Each number is 500 + 40 x the weight over its row's rms, rounded and kept within 0 to 999. Layers, rows and columns count from 0. Numbers have three digits each. The size before them is the row's rms in percent of the matrix's.

# layer 2 MLP down (transposed), 1280x320, rms 0.0665, rows 484-527, columns 0-159
086:551445543514486476528545601547444482554492459447496519525466485479445525416540549493516403456469577524473544493502505476423537467610429584561549519487524600533478474490506507553525493422592460536531472510402486498497473443473492482489567479544533505584493473526434530535498508554482483551480489468465476549446503518577461519577511548477501547449473524508521490516444479496567516540545507492443544512424509463624531466503536504522430528464486567476444509473492505514534556497508500
103:492449508545595465515457477539596461519580501501518539516517539510519456545529444475496497470577475511509506487565474488493479485417543467494550475510466492508489485486570568495421537481444517461513568538486511501552486487478483501405444444521445483440569540536479549481500604467545482462496481460484488513473577604558501505461448447485495500557454615388464464533545592487506566492460494538497523503526472517558510447508506560487573518522557517517539464513534397565458526513514506
103:527523566456421477469469467509472518439480506394564493520542470494494463508562517571526548529434544463490531557486510502493515514458457470531518505454437577572527441539523536445525475507487459488481540493576533470556479489520482498510514499458509474520462412502508477463471446513542471580500472489469535472498498464433471507488517470483478541483507566532546535500476519473443540616491541456486538484479513423577569526493540508485454528501598494477528513516530522486443476502524505
092:459485458508478495501495477488498518479470545422479514475491512555506468484430457476477524560547533453529514577522511499551541488428419511613573459537537493486510442422458472500523556527493455491522455491512443523522477441462500527473562430495505433426563506543516546381470522487514519490472548521517512491526522515450459475501433419480503565461489462451519510490492505440450457530511520502425465449588487508622505483490434483528458511543528484527506536513493572475521548524544544
095:465491467484442559524499477545611458431471472502466460518510594496503548536505501587539448452542533487531455515476450532444535478469561517515484551510495549511489495488528574516444498510460456534502514499511574516492524477445484488509523481448445482514494522537497472588504551497520480461448513468529528444490523449519503495514491526535514496413543530501503535473398387524459587511494473540523471510582487443545502536496520529439501489574545555508458469461457507526488468489531580
104:464530540534499531482470497529561534485523479505486483527515525526544448505527508546541443409502576498499508564505468489480475490528453508542530539480494520402518547471514493517538480445413464529487518506495516550505482513549559467584510569399528487533435479508522515548467531471459461572507472459448490539495526526461516469458503457578480600556445488552482504476493530448500590521514428530493556460523455584494474538457472479501529550501490425481564491467463477432503492480509477
098:497470509489484499548471520535462537502537506558494546481575486555494558556441506540498464535444579482510514475565512517577498523533574479487426585438509515518519491439499514489487471532511444501515568523544555525439568477534513503560534555498502495550480490509555528477457509537537541460540578516583515462550569502450513516494478520544411554526626483534508576508442528503439537471538436463559507521530481479482513469419490455516473508525485506531514518472469527473505438471516478
116:450522497559568507455450471417422509550536541592496476525522519478490518430544547556497480480503437502481663442529511491550505535486524569440373540440549574501481478561529476557509454477566494498543501438482498499523456551524485482482535488495474469515404507492523458516420581442543554536451511620520499572473512552533521515454597448488480441482474443529457494491543461464507457498577502546530509551468537519536446465467502522607547455536498522494501454490496565474441515501412510
106:522447527442536526530477463530530529492433522474484444454508469462477423568475568452438484488508473453520435499518470426483490470452435499448542464513451502559557501489536547486487491494504501446408476492465492477484427525515502511478451504508481498498521522429395531499416474523505469519521445449514486537479527516519611441505536556481575511526484579608483506462447535495473515514485505497501498486504550450510530499461454535409440532466478514540522554534504514566557529464532487
104:474514472518493502469506535463526415423559526575494447426485486523491548471503521465542424548488453548510534459511450575497529533535530485426476515479513463492514460473467451495508483534531502542451519560488520497490483466546461503481468538481544534406548503449488437473502458513580488489567461498486570569505520525472543529523422460510570451455522577551519541488468461536521515496541548434531511504508454463538423436579448510553507505545476567484528533444502506505420501536460471
104:536509480486453534547506637500573438478545510476471515509549515448466483465523493533507533515428567491470505527492496498425502536519497558565463462508536567470480457530486552494543491519474594581512497502577475499497503535497552521523568592470544535490468460427582534483477478445402564547491504480525496471485564507529533492549502535505487461487460481542571502423462536577519508495544533490498490574548448516508535543505495494510572479481465546515495466478480472529463511498481454
103:427544445547562515447497566494486518498462464464427437494522542508508565463566554487458471433568481498444462521537476493467504519554472517526472551505521464493473440493575515571506489572473551528543478565488520613538525537469444540488512500546554535504466479454442540533437489474489500563504475476509511571472497512508512473450502485503548476428482477497504417490532546506493493457531476535492482503534423442490434481533486517462585520476495524494508498529497551527539463556472543
096:508515436436456515487477491455512503565491456515479477488529534513474481478520529571531566583463518503440432424452476501526526446527497604576484528491463522587551539486539526585509537472513532480484439498546484434498458514491437541515553474494527486512507564485505510512515540534499532500512447473546526434518508494499571523463577512513537501397479486446450468478509572554482473530484467518425476464513536418516505459560496505496490454470496532558527531468472501487546493478550512
105:480464473533565511492568505513493525537464446445507491482458477593483518457441482488574499487494457472523517513492424415557596503496487453470538476478523459583556513486518411561500461489457417551530466545461515496451513465544530490419498372503492430485456486541621491543453454473473488460512491548533538455395522491499530455552530432542480508483482551473468493505493456520495501479451511539550550518482534515508552491407457536509474483486477513501514532480495485521512575510431468
105:517444525550537532525584462541501517536516482462545478465555522544468418496461488467448496530547510471481516506511490466478460483543490449507432491501541497501485475463473560497477456576495458564469498464460481519610517453526547467505548499474422537502513465474430415520544525533498499516430452483529514491535496475462617547485601503420465534529462476481458562413488563546501439470492447583520478531541477496508492500499459501560430473545455525514444555483514495479450461467544520
100:542477495443461529514551528516554514492494556478528566506503484549536445457481512484471557506542517479489539510473421521476472512487511438471495532486519555558541535520468500507478480521570487544551500476480463449466511497493533395563499498580520511483455441475514464472476502477495491462482514578453474518525479505496526557439486536448612467510526521551471542439418507428456555504507558552474533546510491546504509421579575540498516472483467537532482464519537518536569548480501480
102:450498493515447498514506541462494530528497558526494498496467499484556488509521454499517447570373528462462482550491528587487577493441534472473490520490489589445484514523517479575475523564456520512533430460481494449562494497507460460538497412435489480517452499515483546544547536477511491494428493567538529484529511512522569480579451415544529475422597447584564530465490523527474482481449565467508445496455492503480464574464501445468531384555486486507548508503519531460565499516480536
095:581535470542518513509488446542483443467463457428499492430435495528493593505486505472487488512509533494499467496498489508497484577488529500495604549568503528548456464537533575518579544506494384541499490547459457537473519527492523472510503504472487490440485580536479503473464475442494623433507494530523482528495485507471469529534493443462490484463458458439456441508539514471542502569513505520516536505534516539484515540544500501498572541441523601489532477466527437464458570458471487
109:468511454525561555502571579508440431494486442528517534524495580473522503582461461541574499517512427488434470456499460505520539526464534496505505528599552501482511543511593501444518586439439506500499455508528546481528492502468419488482549508491499580511511468518565510503513539580497510508513519614470580469461511470474428464527509505474524471484462531432461513541538529520538535485459456427454542500598485522453558426457525540543466461514509506470515542529500510516453520552485532
098:450393530485518477528480501476478482502498466468402578541470477496574502541539485560475486512530495531436530525547417548480501511469488485504448494434476609464480583509433519518512516465460485523533506455566540535508520534494512567511539451509499497597511476472602514576565458491465514469549545482461432531503483509511544466571439520502463453519478439566534503514545498496473515519556426501565519507494491514442465537520474522496423487484513509537548500457471555499509477495431523
089:509570486449475492560514490452528499467465533507436496450523539471483463519462562531516487554508547541449535454467515566482514500477545512502439532502539536497562427509602586532531509507433483463472515480543476457530529517503489533434501477479475456472530514488460509475498530574452494460439434440466498490438457438417455523486450528487537439515481486608562465452455494463466542585546471569484457556482541525475528514501497524524479440475520505497492550522511504510458527520551476
095:460519470453558527478509589516560525496473557544415401507501505527467430469444487470487506495518511441450534515525473478533480572535484516576463457508553478557501551546537534510527506553414478541564458505504502545482463456588493513478484501536441500513525426570532490464519509501533479586462491538494507527532464559486527473476498535459480482565506497517438498479499518570510522483505482500469428498524527499508421474547434439537535457558457497510494484460511447528473452518555517
105:504518481526462539521482526511543499529503516449507375547482555485497478531518519544487419526412408472535493515470514481453463505566516534566500484482525456486543412506527501496520408485523490497488447469516532392545452475419512481480487527530444502535535440499485553454520580615524438510468564515552552510477454467462495473481448415528508540433482559469556530426476471530557439553439412493435507507438480501468466490498515526487478474507537564439466461418494518527533521531468504
104:522425462486478479472469493431437525527490507490402548430469520550446497537530502526469514496526476480491578498517530476503567522526495532512432524537536517474498460512522466478523484477490508500440447504405434511533507392493552510479496408477500496527465485451473518509462532456534463502576541515538433541539499468535525499489464574487518487415465446485486504515474512496544539479482481525481503529558490464484397482491416476523435467437555581490428457534466450560452516499479478
104:582563478517534566458492550456505503525475569552468575484499573532505547427488501478449455568556529563494484518505529543524503449485472559502461514509495505479521556422494470459476448466525532487531481484483467556471438509473517480475526522483507500512517465428539541521550476471451540489506582515502550534543539497468457538546542542543555507450467546478534565470486490502470545485556491487559523383480491497507542572475540469558529564550465513498538529534484503463525562422489508
096:511477497512489494514583545500495523515494453570499533494495515512501495477478533481502487436450491484575509492463520525516470482509461522522552573493461528519429539496483507470475396466439505520557421498499547540504554503456508490527434459537493500495498479452481475569551444474440483476442505532535462513505479471513518460507495531537512473572473466478380530517550527511516497528490492472508516417487565505487481496614466513525527481521539567477511529451516564463520489491516485
105:406537467508473457465495546482507494546431517519462553461531505435453457532427477472517523435532521526520588521526518536461460604462499462499461433517555497535560498528555445525501490466488503498475428509492554557477435424564517494505519490566430475509448544485435445422493508447494476482517488500519463555565459518543468557587519555536463550482545450524529476433576422527521499450525489479459482498530531511468425563547486466465427547476490541478541544459531550541569449490526448
108:491515491459497510491559446580494499483521572504481503446548521463433509456537508540454503487503545525470567502443480605518432471468496435537512567516535515505547467503450452435475566564489514423475574501472545502492548463515440504509457468496549471472491462518526494504484492530486525502526515473447453462459483416444484504444478412467416533548510561474490543496505441496508582515501528524491475486473516509499531544567473481488493502500537529452425519465535590436430463489420556
100:515566471511540490512493499503567512480508493516451541462500556503472495532488424465480476512487472544505577530509488492546522503445543467528448504512495467541397504446590461555544563495522520427501484483494477474497518504502488562574404499496428566493513422529490549421519455489460532507500554556550506489452512543559465480500497520531510502473489510454443506495502568527519521531534535491550471569545462517444550477454602543498500478465530573438449542479445493492495573516527434
108:536554522473398567556570495459508506541477521557469527554550536520486523462491497580489467432521558495494423449521493447468544479562500418471442491376479442442507495518626453470508486499549507557456493527482534527470490522489487526486437472499540509536534479531608532536462501421488570542527502445503518482459528528524537528442456489549509498427441522494493498477573474557511487463449509481555498468451524508461438455462509523570494502431482491464537552500478559498457551469533548
092:510526459557482591451447448517487520499469505487457541489526600471482471529485515461512431450489504466449447470509491495484588584484517484543495554526447567511496604540478533454466527420526476554478494505546487471561494472522535419479493486464479476484547466459502469497402466468537480462458500555507509480484535516491474520522478468486468575452557417489423498606519513502539500488499481524518468425491508488534563475476451557457465507508484500433571487510481521458471525493400483
090:465500505522582518530535471476465550461535490462539508522391494428516433513441511501482527426476511569561506534445510483553505449455531477472485471521479472461511513484501574539557543450480511531478457493496439481550498483458518546430483496520461504521526490515459552511460496522539528564592503531512446447508604494530543431486463441526552529451575492495524509432444537470513394517446578483557449557457516518442476548574486518484491511495512520544464484510436427564480496530500511
103:502432503502532531483487504443513522502470477513521476492494458440480489481498504548460438520440518540419514456548502441517514439533517477537452463485445477489497574503477492446466459461538436555525503462476473483453455518485496502543405477416497439504453518513470450445546484462500451551576503447547502488567488545522502492547515561477520493519500540494517492516513515512493531465472434405460444502455441525538528557534512536476496510549542549502577514456590487437539424507533546
101:534491477439537482506506430493530487523462562513472465516516538544455543587457495447481495512466514474443517540484428482425461531479566549598594513517488577520522546574497519531469554582491481524532601489405489467480490499509561461493511457510494520438433536540524506456467525579472472461448485479505399617501489515539533478577507459521476474524572492477445566421531441495478535501476503530504485488442492474543490444518482456506432460493461487529466541489479499514509530448467491
100:490553522519464465540448535510475495431556451433507497405458503530543455512479527522560471513534455522507450546510522532585593478447503476551534560501504495513436464437471517494468516465447473453502544524479496466573457552436527443503559484484567492488514534499479542448540563491452512484479496487490487467464508453468517519542500410487470567519536539469498528580544547498424573434495526479464412504478464527508460468512485547473505529487530502517521443436496544544522538397493521
101:498515481436529458507524530515476476546500559538578528505473448529469427556485468488573608524497515482468504481520410414483450541478484505536507499529468544525550523479472515487518428489462480527498519535441487528504551526501467517508555511518470453514457466456523508643560475521453456475452471489470461565479633508543410554540555495478498462495525454520550414521559547554551518545518484480494486460454509528518544522475447491462511489548498538436512536511550561530487540506498494
094:495543538501520437477566498492477478520618471536445495508527551470442468495510485521531436477519447578521493487472531514605531430486536498480444553434544510445513495480618499463519486453487444562481518467457538562436461475525482470560467457480573501525568441505441516459509547462525508540526521503470558499524532531416536484548517443554497500513578550464552496477511556493510459434469458454458489476487481517490534539424479523527550517496449536484570545559480493469487456544457432
101:473422514563438467528493446461516544518460535384440497561483502478452568536610464508479540529494500510516521516480536470433453554529454495465429486510481520473485537511552475506483528495535560532500536475490449451517616502540443459505508447539447483511447552551481541489542540512579502442514462515527485490457470413529536500541486520546548596573583493521449509503576541450476504539511506526574459574550484571467480511511542512468482421528603461570472488505558498524502499479500461
099:465507507519541518446527525531556556505471521527403514486480493478564525508488520516466458437600452568545431477494449507493514505543516529485427439463481495471447540527545479502529547492579543521483534554509542529475503478500557472501402520529500525458502527461516517544467436463538452437559531460454552504540534512492499446538534461514537514534454467522447491507591505540544499397482488452449506486489525494437474508482434504479468543467537574537510468487498483482480486479497454
088:550463513520578530519470507465498560515469454470476466535554511523491542456476505519519522467466472544497493457521463507551535520555522511462560468471430478460559544436474481477501481497535516545551560541568481500407550492456507455502565477544452519486556492530438555487506405539565450466510451444519522498467484511404559500503464518483450474459524453543508538526482631521473490495536483499531509494513540505493564479484532490482543473475437547465438472489502546443452487500522584
080:485504558513536508493486520560533517508462457402536484598499585457458570491460467487534522511483421491528466540524490479483570483510455506420432577596517483512572451549489489458452546419544465489420486479522455447512464547497466512463525476494475544510536525434495481493505550543466489514484471507535490569463531510478555530451520417500496570438491495498453559510472491437482540547540488549486478555454445516529523572491491504555474535600455512549435480498504532477525529470465458
103:464548509562484466476469502480517500516443430481506522524480419509436461432615469438481543488441501474474490622520540505440509522435477583484492519492550536434468479494535518488489424536560487419480419515527525466542521523529570510572475496488512534537504485515476569471480502459538517483526487505510563496498525517500562459539527496524516530552545554431467507515529458572559491498497484512506506499524462532496523489530497480394527506514518479530498449518529418476504485462560472
100:548521492539521515521480507497495531505524519461511489562470506494525500516572539495482502593469540482603500549555493482515552526479521512494523451444467515544487454456493512568501490510551461486519532477492519552439509539515549489509521406542578566479505513567484474509522513510536482522556405544585471510457479547526493476442536542491470501436454570438629535475482510520630460536413529482554437487545537562528531455530481436540491515494462497563467501467564527454488533529526496
095:510434569449497472456508519542456463456501532523495471439521528477494531495547549485505519557454498444540488484547572477467466489459495558493494470411441508558531484480420497436510519487535479527512518495421506466516383470438468566487543525507524564458469442448419522581475464469473516468485488485520521538516523437538515501537457496514473529607562491469533479478472516572506529478515465542500489490504467426416503522558486430492515544522427526504488505529486524528540510459540473
# layer 2 MLP up, 1280x320, rms 0.0694, rows 485-528, columns 0-159
104:519452505485452476450508466496508574572473459437600535512534455514473551493546428446465523457452459512491503494449524499454566439546486408480462509482553538539486501527476457547556456482548494516520428507496498506433431521471565547507501505466487488495445479512500566480532379512476550488524518536518454532497476443542449518457534540525479459490436476609499540525455450556551517518449491521466462550537545521498492507561455531477474509510494453434530538447591502495455486514444456
114:498523536530543484512515489455429527515520433503509493464513513493396492544487482469522502477511471487532520510488512444534545452506508570494479473434575428409452509469438520522508530489515531514494523499514451482499538485471518453532502479441501512532548517441567545534470506504517511463450565556510434584445537530548491507529535460478452513500471546522480461451508484446537500453525488496540561571503512458403509466514515468511433454519428440520541519521488492492454519532493545
097:496448566504514469476522422516459467500526538490520571476467472437482469489535513509486476552444453527554599465535505449474559476527416559428496517542482530485487560485471510468486457502534498451488521487428552445411459563499468427478446484456431489492484539475409462591450540492434537533480586472491441501434474406569553552503534547475484493469547536496458536467484448499515576416523519524529517518488520548465535567497509515516544509480512511476525498594445522501521468536500434
098:461464500563530467502496489461427498496532520496507577456472452582457481481500498430510517505540521499510507429518503507532479515518507511502471415582532480520442545545531574459555491492472508487522481496442460435515399506598434487568571487481526517450556480501489483458554437496439560554443466550449461547483474563486458514534495512507451487515465517572481476478471520470555483490464461505474422521479490554517494494520497522509527456502479544527516593483566531524548492548514504
105:428524464538461518491503578555552603432524578455448526486462500541564513508597450437525473487499535479482514484537468459505473531484514465425531562492407457502447473528520544412481485502508432470556474490499506529523461506488511458555472482477459480568525495504525521489406497467437442490478590468482485497497470532451501519497492508518474534502492460495525471437516534453480519487522468463405458522538418529502541520496538546431516455467490493499548526527451540407501537531535517
106:500437465541466485570487536582480509541498465568538526491477483458490540474493527542446564487500422501551523542425549481450532442510490551475516573476524509550458514465465563501502514572436543509468438463485533507517488428584443543512434528541414531521430499526522497494448501495495492445610520526497507423450551459464434473465504486594453574491548548535466486509479496489462496519451530487526521466436491497457458542496429474520506532490450456458569523509596511510544546567495475
139:493483499476542549483516518418445627505448471564449481524461479504478489418554551573538478470528465485477609482501589498576507454523436512516436609422523514541455406553518546521549492465522553529543470459503483519447543549538425478508517464540454447497409493496487478535443516457550543507505537521494458536485529550529487534501526586489519566487486476601523456496511496439426492567550527584494552504461498530508461533447474465560454546487431511489510516443533521458462568512406487
100:528534517462491553495475538524430528528507522446458501520527521529564495465527493504454450483509564511413480472444506461583476489521444459525481470391508554461449518415451528491510535470493504469551524556498469531502482523552492479512467484528405494527438522523484558464516487544464423507469491530491537466482535492549510513522466502502467421500522488517559434476530539469507429501479542423557428528499443488512527518453466437488487460514513479530494509549547476503540429475535480
100:445488439469504435517512482517482508435557449522552456535508467480450478491527520499472529516477480470461544471470493498438481496494529435529485587501586436552531556565520458473435578510509455482480496547477500478520482525540495493471493538531512460490481478479476484497502476482591559533489440463440570476507550484398547593516494495530459517494464528529481495517472454510486489581543523466437513517512487453490468461490404530421502507455446519485502499485524541495406512516518431
105:488561469458478493492410514505504555488478526476478540469462522515436553528488489467511511463581501490521534520514561551414558461481489523481549482474465406479460476492516470565466553478599446425478505462452503515611526511458506558469518521515452508542492519481457477487471506461520469514542513502468420457527525457520493506467511524461597524487463542615481434541508469460563457526468488505475574478481528488506467476505394508529500488545509533476500593478545475501520541523542526
093:468553397480537502446508506494484456498466468458548441493493448525514555504666535467517495436565473434480540485526460464560502446526503484525545489487521485556541499480508487505497558512485516560496598520465487631529482480453462508420513536462464487447537465521426484495533498519506441493478494514557513569503469548554523445482498478512585455445493454532449418492567528472506453518571533489438441481599460433527465426510521537410514478444449467508507498392500476503499504528449508
096:483425573551532488515498511566479506514447542504471572494535457515540509579570486468507439494514514471511614476467430448462485490542533429496473474499480535463462483483431507503481501535492475552537514549422537549421489499525500501503492499508479527496464468504481494506488482533486512441467515527447433518479507477482449583495470539534410517524486507548505501544540507456497564526531540536498548449551455499503453590471503481491503480485421489495465482428539439454505449483469520
102:468552490575499486454483436580550463528537463447467450532506451436509521452538481562535495505524506454451549459468490461500482477502459459453492523537503482524540608461529499510665517491496471506532488558510454550572483485558535475511504443528493472468509470515531485469563505550482422536467469531458482509457493453568486488497461515560491527546439481448445529476508484448515490513507457500475539553460490477510476527508544485571497479516514452566464393540526430516469535429476503
096:511504486486532501493525427487478512527549458500509510474501522461480441457495429501470514576538557489553467575456472480456465506522485546538521471467490496487504456455456499549431450493498518547464490411458458497614529482559479482522482529516485545484459439446455430468485550544532492577485542469471497540498446442506456454492460539426496475502502566439553541404516532496526445475495509477499491589500532479499530536469528418534531485483553555505424517528514555459498517497508497
097:443481495443438514501503459542572527422510568548499527485459457493486476483519538497530490472497568498553403561452498458592428519511467454493491505463431565511523489437521527482499523600456515522521513488494465501513454475529478503596496534555484472504458496510514534508454561555530572450535561505463446442447537477494465555471608516434464507499538497509497554461534491585477475485509538468453504519466464494450509486597501522535452464499565488485447501499555458509454544534524539
106:445480513484528480524520486446466432547480519499521468442497406470416430451456435491566531486426484467479458510505486519563477484571483481520491465540557595510497531462463477568492544557542478516511513412534562534569475447531540571559463372495472560524449468498516558515485475482467570459405485498483482489442481496519539439521432440472483462531522422491582517466539523522491511442473559453534445522484482527530480530496471462496432464464456502546478445472522508444475534484470458
093:414484519483498502612496550499499514489492530536520442540506571495502520490492484464550515488463508521499501558466461447515528468524392494487443415511509478547516565551496484454477482482535503445460488514483553523568461502480452461472419494494479387547428514526414527545489509461533535437464508431530476483476503491530508463491503480514462495521536493475572562566474411434460524473480514522472455570558519528464537508546513551519460507513515468417566583536444452522499475563544559
103:447485489517510518467530474513622462489458497461538494618510492454411550545569413547507610480473552509502515521469505444496507487465452494465474487478512464522418466516528485506486513612497539516490531484517529485519497521523551497525565459551452533502533492528472537452527444473504446530537371491578471563485536418523492476475512485463479526504544498487478469555506558474612504464462603462492596494485458497545473544485540503481505559506509512465464468534449529513514552461510481
097:440521533479581567466480525453492440436533504511483431469508438564482489547490483513480567527473471433490497538497481497467503443518463559540498517479542491548546408520497514459494461477513486464541482588494442521501473553496445523496492470462540537425523531590519492478474468521461505525426538482478488489516511552510494515492578445476498543549479494476518576485443542520513513507493487525494525524562488543536510511536506553487504450471467486481537499542492471491482475565511485
102:478448557461447538468486537502422478533569453529573459533475490486508527478493524502454478417498527487563442521532492468537502491523485493482551433483545425476465582507406480480453524438575602565568502487526531553476519454488603505515506466515518496539535462489489547533528483450477508521566519529530500499546479564530528506518502516540427492506477497452507521551469512562517536488485533439537524493543454542529534540508560459508530583488494513464528456478451475440600475469516486
098:489479515544468485500485544550433513522601435490557525483482529479443450577597528520479511468503440549512549486403569500494494497478464511510469516471482556518543540490508452562526586500481534490455455509463565438465544553413514463505533497497529492467482502428462508537562470506552469402505552448502521507515526489498459589471443479513504506492478520541532548480490486492511486525510516484561528458457464550399428492522490546484460565477521499449609518477483458472586524494466455
107:540573487489504502465432498511490491461540510424454518446480470540473405430540549572528422546499474526467509460480498493436455560484463600534497482516537540511536440475492503497532454498415513528498465594495520486459507497453468508584398487541512515545499516484554500466535569573481483470541513509505480554460450489455554489495474489556543481531505529519525451520496468446540481519525443508508502476487508517460419539477493459518526513525545522532500477502497444523472437529454486
102:540548421510498498499489519490537478542535522454523573505479492574525476485559502441456535449445514488500486478533529518491630557549543602558504516569515478433496492466583447558490562516500445512562520486454459519432521461500414397537520530506481490510442520422525417495470516487497540546486497552488490483436517450504483508487506426480435491457492454533448525533504501573498457503520489463460507514530593476491484477476469531524529476507563524554563490480498442499475498565529385
108:518501470401483557490439501515555458529514564525487532546499535493524549559462413579553470498501439507528452386491488490434498488439539535580582523519485494517502506459495499469498512512564523492443471535552512501590454475478494548528442495446485551471463466548503545477573469526512535406523535433532446537506487481444511469520490525511552415530517420513550473453494501558485591463446523479505533479526489489504476472532492504570434501501416538447568430517489519510482536549438503
095:416420495421448481545423484466488416493508449545520559555546503479507555520502537553483501488515487478439506561490476465537444511454564531486589490453572467465602543514502478528501510512535484518447562507482459463515479494459501469458553476516520567452505537528522493501528562519474502568486433465506548429471588583513508483508489424474520533539459571465531445483505547504461493505533503578425464497581491466525512545493486549491504516454506495537422498566535495442452518465493535
101:467468419490532563521453474484491540575540475455431494457467535540528507494472489512504489517527428489518480474531482561492524550513451468504582504445479460508576515462608503490519503496481484473526505525491514486537575506468445537571438455500381495530483542495479495535401534511536606455459511449449472520538455419490475515491526501580464489499515527439492472507584479533490506494518532513514578526469585505498479470488446601455511469492500547454519431573445496483485525485531495
112:505482558449547505530523532505507485522534461543413508487580452451513482509517458610449490461472438485552515483500472554478432509540457491466496486415517560454450491544419474429562513484505514484484488514518565461543529512481435505458558429493477475505492545472475483478505506478556554474574437482577503516466567482488504522468519484514408537507413532513474586519530462478577497445563508484495489478586499453544530505527477507519521512441415496486463440548528483527559512511492514
097:455498527440521597447427465474604537479499470557602489470514445505536481424562499467503479521532554478508442549401416476457536530492486512442515477496499434422501488450525410493498525484425516476547543523557487499489529527491473505488510461521447558483436525484561603515515519495476468561534448465519472473533486457498561524487505451473493522490518455562554500478519518528534498529570437521471526531423488489510452519545451557546452426519530475566490452502474497563421489509519519
097:512495509537489517505535593525494519531488545470545527533604443518488445451445535450514471514558496554445467508484473524489514500482447578495539488505421478480470538451516540525481514529526511570459476485515488515505560500530586506436481530476399501509506547526543535516485443470533498563595556529468489547544570426520504521512484551494496513468488421526603565588482473425548518461512510472510509476556499485479502527482483497531482480480550395529595482388493515468514537433515515
107:404516523541471488459572486488516487426555503479499505443477581432530522477560535449555460498512537443437487445480464504495470488471506490550451494464416504495546595498559475455467506541529488466502481523526514483560537487499508435490539500508460470512529511479522468466543499472476521464510523582474429534497494516477476582454551502427493542504594388467479469521489476544521514520512510532496487404574495559515498520532426502601493510436515559468498524462546418475518494536487510
097:508475573485438501516527567539495527489452482513538414538462501504490499537431493511509514472530562492477543429530520480486455541464460541497488496529487437485447479539587527408473479471435492484542486550518493448477489503483470416507528482507497545568503477546503426460466512491508535521474476536562460491531430536464455453539486555507544515539495545449528520434487536526562567466537531494493528435567525447519426463463570498494579474501541503528470544519530501568441506525507504
088:462457522510493562514549489504473525491480505469530554511484436539398414476575524547479549508527584509481521484514587455471457569480407515552545505481459473505537466479494472432488476506495547557505558502516494480566528461523542460483417436504525475509478489477420479423578495474471584551517500479539486541447492526468486474562525469480532500554553547504453454482553488480469543579464446524451457470542534560477479486538473510490518479479533568488567547421488494503540437571502418
095:475534503529494540515542513526475521556535466491505547535518440495502508456542492498515565506563487448522522439468551458515492544554481540537399442431473491402501508488462476483549498426469509457456513492538464489524510577430520458433509501499523475548516497393489524499525521492445472495531524526518563497560548477465476518406483509506508480543467539493546479555424511467524499523485506499533555431517485502517498533517514526440517523527475474457571438452557601491505517540522521
104:454522514477568524597457488493533470510547480489428486499504498478543513517547511506536445476516391463502508497538506501546452444549548472463497495494458498480501555472449368450526441535429507579433494507592406455537509554435505449480560511476464505496488479495578499503513485490456592476446481448510474500522477533514494517527531569475532558438526501527544518478485516563506496532557439524486504513505513429491501531458480466544455565482479469515482435485567494465480499478550491
084:509551580521554387539473462563456470495453487482465552491579473500443528467505520466509522525569514510510494474440538505480471508466457483475513454507432526521524469454545544539481455462541510553476497523492461520478481514514483503553504470472545554524516522510538534472430511498431505465490487516506513544548472461598484523523452460556515450530535464504548485510531492445556494563458547446507499513461553448575546587493494452448500520461432525472571509486522545520491488544515494
098:498461500468469534480510464519571488539479496553537463528461502499523537536511553443440477530553467503479462460460518517534502456477462503456515497454492490485453496490541494580494478511502552506444572487519515484554494542423481539520599513535473453513529475549554469555520534560524534503420494546478549477544485549526495466536499540445595498495502482513561509545428430495569426449482516481449558467499518415457524467508540486518464465523538434463530514462488441479443499506560518
104:463498477468435523473423573457504567445657495583477472496585473481524595472494458565510528482531533501450467490516460496512531491510490495551487456489544546452566423472525528504578488496532541505516516499403475577528473495492503483501541610530522461422496517509476493468505484505500498550510485460520519505514492491556465520448402512432538461490479478469547516499479512515498516482468571512545537446559510447506520503464432509459531443503494530503529581455464536540461479505512458
101:502510521424533510451483508460549478439422476521550573463522595496511527420584515491542580490453555461523470591550517459487506508539492459544465512479520475448503530453478491449483475423476454467577477469465481496517502518533492464487581554530426490518512475510487525559460550505479535458510532524502465459519556534534537511447439561502409474471518520482524488488420435478497466446502502502475487508482508515512488472551501479547507481483510479512454457563542438484524475464527548
097:441510462454484475468502486542509481565491529572447487474466501527421459494542459524499521483525457440437457524571578548539488467487457399534449517493501479509443510558516522529473487494543543451460466508515491460464432478494520571515438480470555510508430510560502528574456493512442489521492524508440517522525493543577435441485430480497570443534519518434514449477501474455483432560452534421489486538500476531523512506518493540500447571556540557509533432472468553533470418476513509
101:463480521463397534463497500475466538508543446503472570473485475529537441528518517437498576501494515523526503459534499472531583538482545456543493468458449484582556542547443521525466520486503454463519535521512471558505517531479568523551499567525428490524461499542490380517442447494477455494517475533512504390445445525380483466514452454466523431466463535536526465567520534528490528478537421474480465455516479480532515476562529483483448539438526515517490528469541467500456504442489523
093:527498509577502475507575521489549462550469478474557515559444525511503476498579504444513466445523521517474477593432508536481544462440486572483477515578551529577491501519505510512527502558517446565567481438511379552525524494541501532558408473482440493536527493531489452458484445490475506478480565507470521516463465480508505498525495485509491550463484424427444552473560467492447521457490509465578542525568474544476455551508468538463562564480482602501491508474489470487436480433564480
107:496489435553479533459427519458439560497487484563543491571508502533394421599487506503498497555570530536521522527533505484601584550480577585494506369575416544473450473508529471525451518517533478505531484431540500545447479539487502440581467419532540548553533544512436446459489522462510488536430438493521489534508474510502458449545476500432524539468419517513534522498511456435501462556483540492505481446487549532507418504515453500507514470477454564552525586495571434482512560481495520
089:494562480513469476478560585504491502403460489489499439548501421539454511525474457531484545514480545535474477542478489535483499499548574472515537518547431420511485483475518573469446567534477474479564438489511492468440485545519479559464527514475542523468489503512513479516467504517472496534560513532500476548423494512510527489525579504563473454560516507515513493533516574488493426512493563437494559500516517495422543486465486529497553493473482466462504510447477566510435547530493495
105:491559479495406571466419534445513487488446502534515406461552570446570523501553432526526507460507565549489472519470500458528524533522409516483435474435478487466566480538583440507452440485581563499546508545576488472510496554538555434492512488446562505478431485518430500545529443505528532505372487479598435399479519484508581498478551488488487498493505469491497546522468560520631559523577475540458557534475539505459519462538503496534563479522508525522483541454480534509484472515500445